Weights of a small GPT-style language model, trained from scratch on English Wikipedia.
Size: 24 layers, width 160, 4 heads of 32, MLP 640 GELU, vocabulary 2048, 7.26M parameters.
Architecture: no position embeddings, biases, ALiBi.
Training: a variant of Muon for these matrices, 4882 steps.
Each number is 500 + 40 x the weight over its row's rms, rounded and kept within 0 to 999. Layers, rows and columns count from 0. Numbers have three digits each. The size before them is the row's rms in percent of the matrix's.

# layer 16 attention output (transposed), 128x160, rms 0.218, rows 8-62, columns 0-79
091:515552392498539575509439535526531511512558556492509471471402519460511485524474494570559461471503506538448473492457477548448498495488518490566474544487473483532518516451520487555529468482500529479560523489488456511544513431528576589463476521
090:521435491530491481493511451487545473458542455395523503510594475588542501430479472557566473494529526465405462572524476547494536528499488479519520532522519440428526486551469463563479503498477569469519485419535469506534498554567558479473440544
088:541458459471497531540501386459533583498420541510539470512517372402533488503494484456468505470438478538451477504533469563511462510486528499487533440465463527464490466472505529504521494516440496510426519488473533486454517498517489548528492485
081:463486468521397436552423481523468507573536489518453469552529566480465496502486455504552448521520533479533544506516506475490472532512451467487462512497463502442542516545459588517529526521526470535493481496519507570543467566516508486585495485
078:483496511457473597534517564459554539540420519564543507512555497477494505491414546510500537546472538520523526456436521502477555475500558455485518487479534452440482543548595551420452479456483559515560491539514522456491450444482564414478539451
081:511519506485506490453468507469413521555527478495535416566446531587487488516494472459435536411520562486491521506450499486592522424509468476468555474433480456531469499504493473550454421462448505457534480477410542507524533509477511475482535514
091:514469564507489532476558608497553503510528456508452468441457530502468479508421472457526530507533572477448506529509467534551521495514538504547538463490487552544434544473482551498554517437527474484461570452610497457596491546532513458505503476
082:518495524489426527477533405505543547489489507492479489504516479574492508522492497543495495532513519435552527553537554495481509549534463469529492459477565501532490513442501483538485510456506476507472461550470486545488518512494462461431483513
088:499451516460508558542428568522449487451440531550506450517534537468538530498428513542472550538533481432515528525487468485477504472433513511486431407546507455527515499546416513503441502460437531487442526484522493511509509581464564590465435549
084:501525469579534557515538531519458509513529534509493484496485486513524515493459514515441529531494523553430501470511495500520574488508564465525504451450496515526377504547454482517484445455540529483467492553507440511573548490465519471486527449
081:541552491488455539526497529469513474429515494503479533441476546519491457480457416518509456546500472523475497452545476491489492441579445464596527512519517558536377498487482438472551500425547476494537463495540501536544497382563469486540606479
096:567448441500519498549522538497485513515597517490520446509581477412433565514505509538443424488523593447540485482487467497454556493546573556473439502498503524505440513503484521582537445484533492541491541487550461514539529418454475467477467509
092:416418479479488530556444452439535493498476516502501448500467559478471478532545500472508567472427494555502536527546443526488475570518482494469514491501575466507404461488473449450513497477516395440525534472511477525501495532502473438477445536
077:487514467444504475483561472502561497566566495529567414533452595583481506463495455485487488447521485501474483461546462437523471522518437503464392530483468439423528468504446518519499484470534437568445494438561532506577477509503575510553489535
091:498512553530495540544465502520491508482527506465557507542486523550530408479555528510501504451435558493522424488503567515428453524532474462454515398529445524471536526511473499474491447446438518535519500545499468518468476481531498482505523512
084:520533489515480464461450498474505535462429484495523408477442468457534457496498528481512572474506477525532448511478557469502505473564521463522518457531459448549531600548454538430449532492503535518588602473535513472492492513467557531526502488
094:528543551551561475502494511484481520431443468495503542527513585503551486514504543508535546503457468443563449495542491485497503558498499483473540582472574539495488459513548475432483458474538581530452480442458487473573533453501491458423451455
087:499501544485471570531519517461457521564480495519583492451551513426543482535558487415539476431440508582543460542545518424492564496479521471456512580483477446553459431489534474504466536461478520551504527565573565469459490509472473472616469467
095:515585492534510524473479470512479497442520450546439446515491447521498485467494480473492500517526458518522555575519507441485449419473434477509458475546491537485497511483515529511409574447597549497429473529454465457456517551520544485515480492
087:391531538469484574468514495509474498506553539549476467485476482520455532536550516477509513450547486531516478545514522534521518584502466494465505460401513476481566549506550414460568427509523479478544482463513421485550474489491495519473523506
084:489492439471533513539479519480497476482581451441498468505503502549506463555513536484460492491506518446576485404527500402491498482489458481524448517519460412449474566508496452420535479502425488537543477544557486493497471577489476428497523465
080:554551589459487498438507536448505469532524520463496476558469508504495550498508427557481472467474397507422545475502479518425484583524508503472518519541418510499504532480526476513526425508525512479545478439472487459415432497465495546586500493
088:442480491502470488519571474488536552501502469473477463538394407594461535474568556525583476540523505527503595472512502434483554506556494505502540523510479491505520475555395504501466517545524479553465525595535476530424490438477498510485486488
081:611462485487502473480525485500428466511475470521449513491420509502540462496573456498522510512482536451489498461524422519470482529449552536482500481508433456471516513509533505544502570566527494466517473546415489591431560490504503560596527559
064:539524536468441461504546416570526517488431436521492599467514515460454582472492469469582483541488465469514464482507496490437481490475496550498547494522464560441512490485513568510438495551544522528528470462610445539461450467503463543555529537
067:510510508522540546501497497487454466412463509442481503509459453513504484484509485512455546451549452544444500540533534490473460503473486507423485571483459447537549529500466526477490516478502581465448520502438425435471473499475516515515508555
063:539497441419490525492460529458489487548428534553498515501493498511511486521536494531513476501487528473470448480564556525479496526569484532448491479416452534466542524523570439498517552507551544489499525515476471502535483433525441494526537399
068:496470460530492514479461549428429461453431612535522416473497466527479471454552483474515576492537493572465503506400511520515529502509538525510537535425514524426469580534510481530522524481519539526535519496469486497550503481484449438477566497
065:513479580532532530428516490413447499485428456487460529509479454564552439525520410525482526576466497538483574483473490467458448473481534456588547509504560500510568566552498574486504531438533573535486487507481514478562423564484538462486552484
072:437488488506513459468558545504466478509518418521534468525470503460472504532435483468477438480489450480464480458439516495504442477526589442514540474541517469474497471458488524529512476492442513501487515500549519535446483474566497473565470457
076:510485529444518484480578649504460529475457424527490512541497521503510487502563433486532537575519512434465525438464509516464475471557523485500467489511469505473575486518508480561565496504509465447528408513527524530482492471525502538482486479
061:525507530440476447548444533496502513404529539534479425545438520518546559484512498500445518532499510546509536462497448541452469478499549515468523485520582543479542443495506503536497486460497553435467499545418534427457512481468483520543459535
068:488467401499564519530437471490509433527405539504489423521489440460475463531489486487494476546469540529552461471521469500473500473522452556518469406493525544487554442549436515557582479511516469507519525477479553440486490433464503508486552462
062:503450513517513469561472478431540406513457454385550484550612521545481488464523521463426495516471453516504477453520489479461484591508454517428561497485541530490541433581451475503486458530492539511508470517423531478458473521569562464484577482
063:446503492483453529462468568526531504466555546487476518541534535495556477438524489538564500521484545496561457518537466468434503445487503460508487514496457483503478462433508503462415520468498541538449539552458497498584491495531433480534488449
065:509502489440533551577510544488509463486504584513468504469517522505536481481427467549424535536516460443495499455449521455492556518522492429501526523501453554455539477488532505576470449441500536553482492531488489472466529560509571466468613477
063:495502500521421480474448534543491592511535525513517441496444508471493531460480496464470469444501454496544526460583478433459538499526519474548474491473513493455517502485443402518564449585478485440476483531557547528495544447528491545543516495
079:530508458513531511523483546548511488493515507433583586474490470444456561470499501472511486545507502429515425563472493555514499507554523443454502430520576511524421488413515513504447485521499474494434489530568484534426447512498475531483501566
057:466580528451483481485473468519443535504564481578492555607496458558516524436435469515479529466510469565479494470559526490474490478513501463559499505555505464507492479416476533486462519468569503530535505482491475457497473473598409496487600522
064:534515437469581588498501467446527526477535496561511512487491513570590476515473502573516531522438446443538483456484461514452507594508513519528483620471491511471527515527444508483446517545517526529500482573444488518555513479447547534510558467
061:522534447477530508431541540533482535491441532499428505490478462464505455537497479565484503545544474524485440443568455481465539512432482541484454504455530547493513399525447476402472539476529506507481460463520557472460488519508490527536485417
066:502488494525460546462450473498499539455533490538509494462523489472497508484528442499539494451558583494525509473433497501514531487486583479484509587530540442544544517535556520508435536459488541515506487497543415488528428482457496493431465502
073:392439580499541571503512508457520481532511401506549528549507434515507478512422504488470535472522507566498562577492479492533480505480488516486477477499564448447568515493466523446478519537427524534542569436475488533506473516519468448461427566
074:476512480532488481450497453513525532471481480488493416454492500537449509548457509502543543437479574536485512483421525577517509454535521534502480490491455462525447487462494520531514566473464542553468455488527601484489546512491599430448490502
063:475548462504499516496482460570500471464529628548523548517450455502516501461550579511570482556522451449482486456507557451561479437564471483462569570497495520384524482482471482501559528540550467538481513454448502476461492556510465514499554580
067:564515464450518564489492475527531533494468488525489469484511546404585487494565526463449498448532469516497495490539537505551485590444452531499482534475459498457502486504520485537515522451506523585496457523460519468549514515461491471531540463
067:406490487449524473496510483471558530521510459466477429540501474550501448499460544540539476491463472512426468534502498502572515503433502516503448417521450455531539525496525520522483511521504507508495529450410504505494523453490531456512454507
065:526570499461601507472509548478445459526450503558465452532480525483494496515453473457465483516527540586544465499501511477535457432483494525522402421427477519533442477568490500440500506440444526549469458501536516462444520500437521526556526481
076:416538513562506434536404533530496531479507532451504529557475511493574495468534519444510449508531461475508510481534534570524462491501432462494480475492512555467492430572504375522585502504528428411534496504530451460456502517560492458484535538
061:537514498487438567542408492457471492528440456457475467460531461498559454466585568467539499501426488533432544464449538479523454566500473540580517442473528467526547457527466476554549500461466455451505512535493418454567501451541493453473480472
059:531496476497451600560457510448518492416453521497477504407525463478492507551596558479565528544527515502492378551495490544465497560516515487459423486561475580488561437603477478555461520508518479564537498507410435455482501474493526506524507508
063:424536467550543484453453516613449544512498490440568501494487494530484597499501480481469494495589466479533462507564500544461506516464491498407483545496572582522476584504566479468453444544492513498515483493546420483470484456465519552513460561
064:432570557504460506418462528501515448457478498511527564494388444527515452414468573517553530454500483452518490480508458504486448469500454500480606488496529533432545487480563486465465520489480548502481508507540481486589545499483507555533436538
069:427528542545519491526431484527519469435502412516468548487429470548498465427425499461523453469565517522493558552472396492499457505487486517528512501532554466493505508554530578497504419507496503520445480500505459513544490543514509474415476525
065:474536521473513570516388479486565481475503497486487451492522474463474410517520499517473452484525535469539404505491551576528552489537516521508482526559457458518412523444505532497457492469500507533532504558419520549481511485461468460472474510
# layer 16 attention value, 128x160, rms 0.0775, rows 9-62, columns 0-79
075:468512539517501579517526489485405524525473562530442468479469524432475494498515532437442542500501467558541527462475550494539521493483525525479413468498525580468524489464486506461501529483493441536478552617427515513455536474488477558528533495
073:452528482537485492516496563542446448529521452455457479525499529567534534495543521529573506539560494462577459576511500515503556464560486506525482525478537422513540514471466495449486522482573485523545465505523459497528494459510511437489469467
074:538503506480572545453557476505530443502433548451523498461490380514543459520454546449414519519502524514485507537532499528499456491443586438512479486495581563594478483499545421501480507509535490461515514508489515428516479476547534552422494541
067:514483491533526432461442426489511506461550448457456465516455444522492504515541486527510448455506448541524512444491452489550439517510475541545528516520510475498478380487407444580610461497536500519410544543467496551547545550529408601525484506
070:496495467534510534544498485524596504485486541510500549461537479467484551498495522553522516518460493440507467401553484508397503562527502526511492501553556529466494441509535562482575550486571545521509556496534515456373475497509508528483496419
077:445563488514497469506442442492437521503496514503545515567532540586488480492510457495511490483450448543516511482465556460461489517396492540485509485525488439445519444499510468530480463556523534508457510531470520511441445471522513559529498490
068:466475534578599449452549573507515470541499469494469460531576551434515507446506515451528528507491514529464484413500463544470513463491544484517577547569425461489494484492527413474518527549515504503463546495514516463509532494491548551506466496
073:516570458511508479455527457500547437589607496417496563528462503553466513516506469452569488422446466568498481489489555465500479539560489531549548543502555477453461489455564508543549500446476460474528444597542485503535501469559441469525553466
074:524504476471481448511488494442495490457448505500468501476517476494455493522553449557531474443496457484568480551500550527518414534413404574486513545547492472458598514507582476553473556517487460470518487408461536547468517516507499510544505535
076:510492456568470451445517511548459489562440464534511470558471510527541520472512523499457578497457455526532539592491526498515492610473506589450485551445455465413558507533519548466522520517430489484432535512519500486451508585437566554450400454
080:488531549482509534457497513477504484516414501496461582493448557594520454520494546451504594430479438560557493563499495489524469500463475420581569558559465488488549478469527507454434553522495509495538426486465509465452504524471504525538511471
078:527506475518518453459547511547430494471550487530493492422522442549542545498513487541451485495550514479534402469449597516466489449461553479528461507529478495500527511526501579526467457544522603494501456488557493486440511466470510565506518511
069:477467523582519553411428528432499469456462459464470514504534437459456491556505492509512473577468464515491510532454550518491538523493580485572590468496495546578446514507583484497521527459462491443526515534479450478474520542457473452464543436
079:538441437526523477485493493496496526477462425559446436445514531506482576540454466493513493556544454510460578530473441500539539504453524575560541533472531455487490471461535527508533514520561522467484537428538564509523513516485513482509466490
071:466450538502494520571520520538452474536560486462501597501515526518442489461483531532507466537539513545510476508503468458491539546470504500510483543464537534462449450443523507530572562527513430462419415498459507550522541543592479470443522497
078:494411471470448537515459534572482489497555514488506457435495436500536560521465502454476439538514451535460527510447523474538513410530495540553436525532441468531520548505482514570570606553483456503526538484539508511426499510532489481585502503
075:553555530547512526460508468571538461385531427499443509497421519541486528464459502510454485565529540475499532424403466576464461558477465589545528472521487496454500535524486527470513482497502449464500460453477424489496523449527561521424539467
078:460413459460497482541584495450476507551508523465439516463463584484465507506517517560489510511466521521478464502552528583536503573475549528470549488469466479516557518477481527504530405536481531489586552485508537543532487464513476485472531494
075:576489480558448455520477536471501483512472454429482536534499551489532485461480482543520522536453492474553543499443473490493487459508514467584496499565524531516465429476487587488415546505465505541451555460479536552499530466473496472543503514
075:479519601550440484486519515583468533550401534534510515454500522491543486493481462550484495443464464550456482561451448623476519499514500539481590474503520566575516496495467545527494465511572510427435500468498521521549489468505495568483491516
071:451477427473531466557433518547548501479525480543497513441501531464465448489541488501476465484499518464584462527497532488501532436549499518500533469465491526597509464533484506511524589441416477466456503506505479449525538459559542441421474516
073:530528501537541521527366504473445465506508491549522573542542542463547453527499438500462502498537467467423405477517498583462508514481499519511462481516509511464469489436555463483520541485506577466449477438451484470581564562557482523532558486
073:419591492510498551569523555479494586550560505507510454510546462461499465488480528469448475496497438479491486601551500434560519460530431498494505452457544559502529511512450494428520507423485534541498530452573475451526432558512466465439492499
073:500490475502478515455556401424485439437524506500540475528486555534485502486497530467477528452528500505528552409402491511503527550481567517493437461507455482365504458484511472517436478592561552499479526519484493506484491469459497518494573495
073:504514546503479511539489535463485461537404517490520482448475551522569544552600508479493471509478489480416519546473521492494447481480565508503430525535543459581520484517436515475454398428507462548494575465544539500491537520472512507555480437
068:552500490476536468523536554508440561456516557484466550519505489486492484519487494538459503431485560544565549427523520545526504546453499473578463517456513479548517452518440483486467514493561439522477451507503510514515482520478559561551490616
072:524503472472503518516468492510608543542575479480527529456575490513515441535462488525428509502514489552520483539476475456464500588456529500442469428458473481529582453457492455462530491469493446501411521439566459484478454554534466508498464401
069:494522470434488495547389459589480484498472544504560490545548487548515448477467527471493549462513489458569532473583463500423515520484543495529515560513411481500535412511500521479524438483538469450495510467504477454480556453530514504447450505
077:456417449506418516482558558550510470490554447485484538508466513505526564456493521501484483529478539457461532459564491579501479495502549448543518428469524562480495464507477521448453512491480521502596423455552493570459545540509560481488544504
077:481492597505467534495468448522414489485461531489466526506479519482536498510498543484511445515597496487581505469550497598517585493506447475571406489471490526482575431430474525480514498526507476536515428502439505509503509506447480491543527516
074:461555581515471533474559462527434551482485425513516549508480443495545477521449496466419483478493481525508570488444627512557522472442503485497489458495444473468543457528496525517424473474523458532571482543513505514508512515569468556543571502
072:503478534506521438533495552498535584478521484510490476433524572487527505521524489499439512451554460443525431514493544556584538543461487515493505473607459449498499549497534463496455508497561445530433494480499541512465444554486402512588557581
065:531468498506459523512485460473459540480494528565440501497609521538546524546475439497521551519524442526473524504567523516507518461511588538538531502540542502463506570558491487426520441455477544535452500458511475497421540499529476504482432486
070:496554432457516470506511443489564453495441467541590518519446512550550525555451476512510442425435433503428482424471509496471540507548509452506488525450547452581530502571538490534437507494528443448506449500551539480492490537450503494478499518
073:530546522583452476477443476458524459502529568515456456576482485517484472450551525462480493519516490494460556440478520476448552550517489465507539471549480510542518476518464491497538516451493515527547408473528433499518486507518489451550524561
071:563527457504473499515489548539501479514407452464438494563468509437474521511516496504526549492599502518494456471516483489492481556499469463421487445527569521508468458528492495513459614484547551493548509558520519532469525569497475463444453574
080:504448436585561464472511522516450496482515544567434485548463497435514481503494443504570491511477494516538474471511467502519539428467435558601475563502501509431501466476432472537597490564483547494528495510491548470483530472517586488564579413
067:576588503461476483488546439534494407486517512490525529508535537501452481596510483531539557517468458502529503581466451492503469436527482590483513466432476389516519507555501434539498505513487519458554461487502518564568522595453483508513472512
072:516490555487523534517484515495526471510508544454519437571625437544467528498506527533454573447448494555456528521408501548487499530446422577519536524502520461509524478480564512543468475467565523511506445499483510509517439587496470529488529472
067:513432500440420568495464500501572456443545457518551540510447511494504502561534475462481505478572537487518548472525489504560549490509452497542543499576464556500463578509523456509483502505573461567525580491481534523477468551533532497569465569
070:489574482481479499512556557523475489449487466434542529531460490574527494466485522513481478432395498483505549547505483465503463532477505458540431524395504483504491502517486503503482481434442538518544488490492493495479519499460569515539523476
076:489493550540591509454542480527464524548547479531521497450499507522468542453578514474524483520426558442393413465487450486472557512534534526425518491458473481475517566526524496437484475495533461471436567521543468491548555468553521586451488460
076:521504509536418446517449536445496490512593460520480483500435496427552544478518499506506463563478515465584513518523474438559494554516494533490498523397572485550481500577511555513547490516483483494459546568436444497431537474545491507515480486
076:435560480586509472463579448444563548523478530445461445528543516441471443504527444499457456512511473611509491609451530550558487507576511534496486475461444457499525529554479528524482517474481512508387493494474493553484516498508556493461508512
071:465562542449486466513514512487512460565478538581507515453476469512503502471553504417465487503543528438601469512466449512508479497484463497483533538489561489566576611455448446528450535485545519498474576474444483535503444548508498530528476515
067:484490527478523401486579462489474508548533540507536490462486544482436593478508491498467478484518539500531497510523528472463489469565524465413458485506497485518526471587505506527496536438447483444493474511533595474518574492560490553506505484
070:492493485519497509496572563505489571439521580506494491548519516495507510458465513535482533540470493435615406464557585478507515507492424487476525519476429531568471491438514544465544452472491551479466542522517548517459428527396477489516506466
077:495538464583527518468549423519453513438469457460428451486494509479503481473561442520484516536496520503549426510445569459614499443546502571554508532527493546539493515509512449501518568472479426508460495519515485457517521517515508455543491581
077:430484431523473467501542517516562504458490423582526562542483454514542509466490426532482569454547451507500470487470446486500444462503452533434485575475557523486468572458515507522476532464495482550455480471438518491552470471552518491444593537
067:431501485481493500469440558514424518518560535509480425515479464551524431455417477492465485472496442490501549404406526466517530528501447437506421516502516525505474556469578525454483497529496470548444509443442559438522436528466493465482458532
067:573514423493457533505524407457461465438563533452500504553455456516442527489465489470594518491429498542503463536453489486583531454518495534542435477518522504481512476530496478481522521520464552552466497539554497493523476444518466504530436472
067:488474407528513506464557507456519431567500388484556469552570454481543494482473460475476426459473510521469501489480573506449509487540490477488448535483463496510456532533524437445437471550522489513531519475528427540455502518535560452546498516
072:518475546501473540436566476509498426551437425475575519501496445495499464535588526458482457527460513438439495562513517498521476596456571435474436518539537493479470526507499535489505550475503480401514483471490463496514569426479556507501545518
071:566558583516528460481569508428484483527475545533480506490484472483480590485556553543496540440511463494476478510523576515454438516535546550427545529472532470519527528536499493515480495550537485533515503459467449478544513549482578481478472445
# layer 16 attention query, 128x160, rms 0.0695, rows 32-63, columns 0-79
082:583461505519481503552470529519557503506505537463459484551506575515496435456427473383501451568525460550461503565472512502443555503462481529522574583527421547521499518486455529464531487467514507465472504455572439507506540506450599481519546449
084:507468449567424424516510544481516586516544542427493517510568413475483492493572476510538519489509429523556454485536543528465483505504406522527436498484456491467413517447493529511472518449499447548558572528530494476476595474474600476544565471
080:558541484467456480432440510522455619509454511507562533520453525523521433545469523451495528544452505435428572537423467488575534472528461493517459468480479477422442524483539541504526536476551515558466469422416522489496516529489500552453508522
087:500529541456500543494507518550580551488526514547519490484467500532460485510500440504449497518512470445540534531402461536511488443597541378483500542459492510515435606462499460528462546564441532493508515519545544534482506569437489538519451496
080:466507475527508530551528506506540501476400510394492499477493473482425440490474471519515461500524516491564546470532598454624530478495514493369513524471442477498494512515552477512560466530526486541459478490461538541493499529507558484476519522
084:522517456460519540560447568509531512502486528521500538481552549473481427440409528543524599497500497503482492453493508558545534502473443531480506519506473442499450496459444548494491489574488549534495494506510526590442516527531470514487504566
087:483550487496537515462496461507476531449595532505568528456531507491495459445489475523501551447484523484449551530467525540572471468500514497509521521511470537440568591423512460460441452521494449450519522539492477532464517556535475483478462462
092:556542558473452506559435536532451509508582432507524492443578515494507562469530475515517487473532552502554565560503451534488488479528523543445499489499444523487464478480426496483512570488497467550569501538537486492440449481512510513429508484
085:523413503470527448562563541474471473547478468561576551498392474540488508543538431514488465538442464478480462413453454462472548456527413549513470532535510498537520570478471511490481483491412484426560492517443518480476473428486502491548536479
091:569509523506513490575429482501458472513455492463488449514480474538422500551553579456501478537448499554519392414555512547548534538538457569560496475446487565501517430538521478477511474476498527488514552540426529505586461497426572471534401515
091:518496487530549545460521511565536560453544567524527508572486465442527506522548515465543486489515536472492515522534484479444514453520476416542511505548499494477524535439575444505523479559564534445495433510502485478478484522613444465487509523
085:434491575462566541473461521487404482428520558414526520490501496541478505478441477462519490510451484492499580471491470556508486453475434386495500510512478466455519458509535477514520462472511511493442462539525489545517492503516513530561510429
089:477462482476517579592436488521426474471503468486425523540559499504555518544526427513524555534470563424519562520490536578526482552515543528525496526561493523435520505507489448480507466458541467524544491517449531487451515514517513506475522513
082:440447514482486554478517466488495436491496461531518489534490483484538551486579488508521512480545475469524552553490457523504495469495486406557490515557453446485425506468509426533478463489542557492478482495501516516536513471455464468500488458
095:419489490497536481502454567465501496446492539498451501451534456416510407428492426497528403461492568505507446510484546528470538515510490456515537548501514489480541493529525486473564556507524465487445499472528472574441579478477535419520513585
083:501488498449527503522487483531512561519413499511477448517541461527504507496490498437519503508492531540444460466513527483542497518522480576482470505516429539467544536493454461527534484519464577489500509445491535502446451499494516455476525515
080:473490493463519448530541532512535521536468528453441533441452533405531535480509504482502483471477528420577474509532547504496480473458491460536484511432512433486513492583549522498476509494454549518446439520432436511464474597566450488458510398
085:559402484440464517509496523397508598493503473514483430495499499503577515503503451575519470499496510519497505447515486454540491447498432507439496451430554501532517521545471507522542507498452525523521495555458498448546499476415571507439495451
089:496508442484483540553623562555503483462560509530478495453523543494520468426507486436588501470561497524485538504522603509509474486523463471478578520513523493491551489480533528508496568402471448492532489477468501498505568486496512507481534479
086:457536550464521498491491540464480519518453480544520504518491469469436442530460470482528527503450508509463563456461464523520502449579500532450458581438537451534504538538457539496486434524441496553507504524577476524547434462582426502518453521
087:492517500512503479458463534503593478530488378473485511494495428473518466454435510490553512524495494401565500517578439540501497479446559481472593490544517516462546431537589547546523517476475483438591537493495600555554489467501506512489481526
099:493555487502501448490501504559498511401553510462531438492498455475541471444436574498476483518540538496573420504500592534460534509525552453466549531586519548477457470505567466520520483534587479563488458483464520497521497488505558423533504495
090:531439533456460501495446514500468505449523519491491492490519540501531471441538529528464477488522552639470513489525545468484445475491502499570501498517454470469525465537507542521491563521469530550517388524566551516576501471551441517497514459
099:510551476503492540532527545510559447437566533468449485503547431470547490438479496512485477478528479559543442562551566438449508527466445488547519547502490498480420465532485530500575572512511434499501516530455508565590526524512523535457468546
085:488480534418466504501519468470524535549569536479451506468482483546488506523465564587486559497559499489562450499423514508456524519534538453553500534595510509528499522427593455494471486541503520497515479571529431472464541528445443526529544489
089:506506474587437506460511529513502421498446545523539482467525496473500536522571521460495542493526539523457468502572489455528466501495455588518560527466400530533557524478523427525498429421514550480552482523577520470520494496499487451481465534
096:486466527500505491508485562517454525483504530500507528514539569516377560525507524517487500425451418523431573543563503513474451498443521532503542470481515439433533507440447504514486552504446566516484473584577499510489512510476476584479487545
091:433389516506501507496483451479505502485586511529477567505464480429422490457438512493534494527491545508500473536485562483474492503466578523530488556585495482483479592426544565436551579556507491583500505502468505564477508447500474494452485510
089:434560498467531429539494478454504527541589461490524540512557480463580528447458450480542536529494510548500449495581555506409591506505450491559501481504462537443505496422489481497508583552538545482468512481530478462540549534464486484544570502
092:527493579555456469533442454523491506498540425451465519505393477494445451496480449525524429511460529536450529541429491457447445452480538537471528531514538493470499423508472512525577570489477516502465474456498506446537542515562441452553437479
095:495535491517507509501563462496434582610473499568488531464535518489577502491499496561507552500460406521486536482516401472405562409490493554496571463461510501441512536488468483454434508524458467448481455547554506530534439558500503492441512538
094:493499499513467515472526451545459540526535469534523561479489547482495509502397486491499521520504583490538529423535475468558464470490472442482534519474420484434483467440512462471477437614427464470462507459576459554411458462551488574454507543
# layer 16 attention key, 128x160, rms 0.0714, rows 32-63, columns 0-79
080:528464580494514468538503461545475481545506451535473487485505538514451434434505445516513548540549416427456533528468517473500559445489533438499491505493429556493541429503538503446576471526606519474502532464527490543475539465486451532509554551
075:430483555430465488544507517457477533483498488424481381558552520522438478546590570424555551473527528484515425476521536539502515563456516479532493425495451494497522522499443501492429523423525510511498550483524490527470579496463489491515576507
084:515482469463441528450498536488491557447418487504489528532450523465489551532505484470520464456498472503462495488588517523498482502543520550497493456581488520512432484465454543511525533505526503480503449446459527537487521473498530456418483487
092:500550474486492498477588526522524573497512537505416478552464473473518525505491607465476513492455530509564459477520507468599534510448476501560524453550492483477462475475477485511539493521489472526506526465556541513463509578530497510508518590
078:519526537438577557545515545503434517367484557483507558402555517553453494519472525520519409554393532450571445538523506475539460506521442564479503443457520480430553445512532494497498490469465522476541532461540498545563559456509484495504471488
081:481517520464487508470502516499519452436484503509457509517442497480569442481515538514497422425466550481500431494394506579473512490479541381494504596550495473479499509524510529499573511476465525478399474490525541562483580543507483454523520566
089:543441496412446561504475517525511456520511519488554533523506440466473504553486529478550496525475514629409512490546493511515436535519543461549483552497463508425572512533510534456472512517551529480539502490452446516440454470553559472496489533
083:456514484498493441563399503547475482572472442525430486504526497516514494451569552509404463469532504546570541544569483556538515460438504480495472506500497522452445481489442501484449482560501495513481449506540431504548438487554433531514582447
079:553554505546525490538498527494431553544519543548496533568451535523452432566469466486485490579529454501494487465441457520498586563510478471517495527488479466541464429412515495515511456564433487551489453499491580514473503559544467568472415548
093:508502533474526432542523516445489479488486505476472443480500555579461526519536549517509459523501507509505471421454462448462515530528558526465473501488532537554444541485524515513538515489437403578477495500455555499496501560533573463506563533
088:522465482476576476505479497465508569515540454512500511454487509499540560481523496552553522599467547519469510533565505553490494452496448432539524536477469495475551480439545429484468502485469457476531434509458505494425528507463504500463485489
085:512540495511522488492462484517482519515484425473456494506524467492452538514483503543576466565479509446451551517472409455560474507491494548470444429482458497454493516528547457493447558457505553467542468522522507586510528466547463519496505526
082:544465475457453563500589519452479463527389446552475474535493548524510479543549484552493510458450531451549526574497506501465516511454533505490471434557548518527546478553538525528519515518476533480503484489455503489467473474508528593513487511
078:456490481443505480458450474440552467521476500442518491530522470422521515478535495524529540565478503517534551485445433560505504466519467472501466504473474457468520468427505513538425433467515535489550541575462527532539529495466582488510483484
088:514478515473461551474539419483496503472509571504481539434534511558509441481475508493506504519510513500506509539486430494501522454411498528469565489459469476467509479397444484455516496477562522372499599520510516564564447519427502495508497530
081:437482530544506530459550457535532564529435488502558510510457525500526476442493497485495468602517510425379451498507470455536495442501440538477488468499467490473523438440515494519530560532483466528491444491502545539527513573546451522530470562
079:473495524467560528467512443550513539496503581448540476524550519464524546512587446484611514484535547512575494448506426479492423493536416445524569520485510497446546498556507481455491522492489553466501467558503448507452463470517498466457509555
089:448569470516476526522460519490438545447445481528425524487405490529484585481504442419480550495540500541543526429504441456523596536477439516516548534535433527516454539469505494509499440498461584577486509487509527523527467572516452508515473485
088:531415485510543494461436535561515515542469577522488515488447476480476428516532498524545499436462511490438538554469465474458533507466536493440503487522540524453499514486452500513549504505516457477526430469474466528545557471582472455469546496
086:489560452517556552433568505531481531533527477454483524474480479460459473499400481539487505469505508451480520486525478511483458500493481484526565542576447463539500455495509513486522517475430448487428595463521506520538536522476515500450517495
083:522497529494466445475492521436557491547448486514482501489525427542475500542460464507546485491497502515531560448481539546436456505461461521422481422494561477346546508432445559532504523525533485403489531508613537455548505463538500508515453485
091:506448490466490484464464461504453514534511416524520551448555467489544504516573534480562486537513586489545492479483506547500431502534535495546460451509544493507590476491544489470469499521510537503501617493473458491561492467525506462490530421
082:461543509490523489456496427530518495469519480579439523503506533487456505572513416496448483422543574457485547440565614541460495491416505507440492506430486486492474535589477515514481420438523418506482539568467536476479551486514547498496485549
090:465420508507421532537436474488516494533526515468518506548538460536527548548549468569507505492453539434449490500506527472498536502505507468473550406431500496469461536556494425466507499469493489465553546497478455479583481490476540526493504525
084:380477535452519537526487453525452507525548560511494529502478496543410490536506558471462506467493504500483544551487501586488555472468514453594499482482468498496516508518545586486466473547507475511455491533481496551446481493528430530506472559
081:513458508529461466482488541540558446577507576539553505479529536495508478472495454506503459489456500494460383487510452472467511555442505475480523442507539564533465497425483471525477453474493468495426453584509511509475539513480480466522427495
094:483573532526529524480497540477517464457516459527498531549462517494501455466517520578475506526498401457471578490568511569472577551510490452515528497578486535512467431480491548518510565454419501488521543548592518546524479541520532452511428493
092:461460499452426546538558483460473457521568497519508497514542530503524463519457442490521513519462504452541537511460557531493502457512461570501512552564446501451518570471489536512472615485547577430553500528504445491520460489508510482553489499
085:511525497563489471521449498464498509500501473531494493509556530484512535507515545441534460480488523572470580507486490544550528535589479414555460463577427516499504501548529458488496499468429528473477528464523487443565498540487507449529539501
086:483544519530507437568504467481550557525523498476526515605468527536436496538542532538420447454440464468517517518496490546461569464489385544544527433464451483573483447508461565468551511470513495475544459498495469452504483489494526479546457474
089:511570500537532460463532594539460529544521514471484434514472524458546515480437511488494502462432487582506529511458468470517525560443489552511532518490490473479464535541423435463471476471508416474464478562530479492468499577548539447496540595
086:515507476514463537486477533553490512466478502476501503486411420443506495425453490396494474546404431449538528511494467538500430472528548453572457476532467513485431487438510494502472517536555472539537563501510455518480509459527576503479510481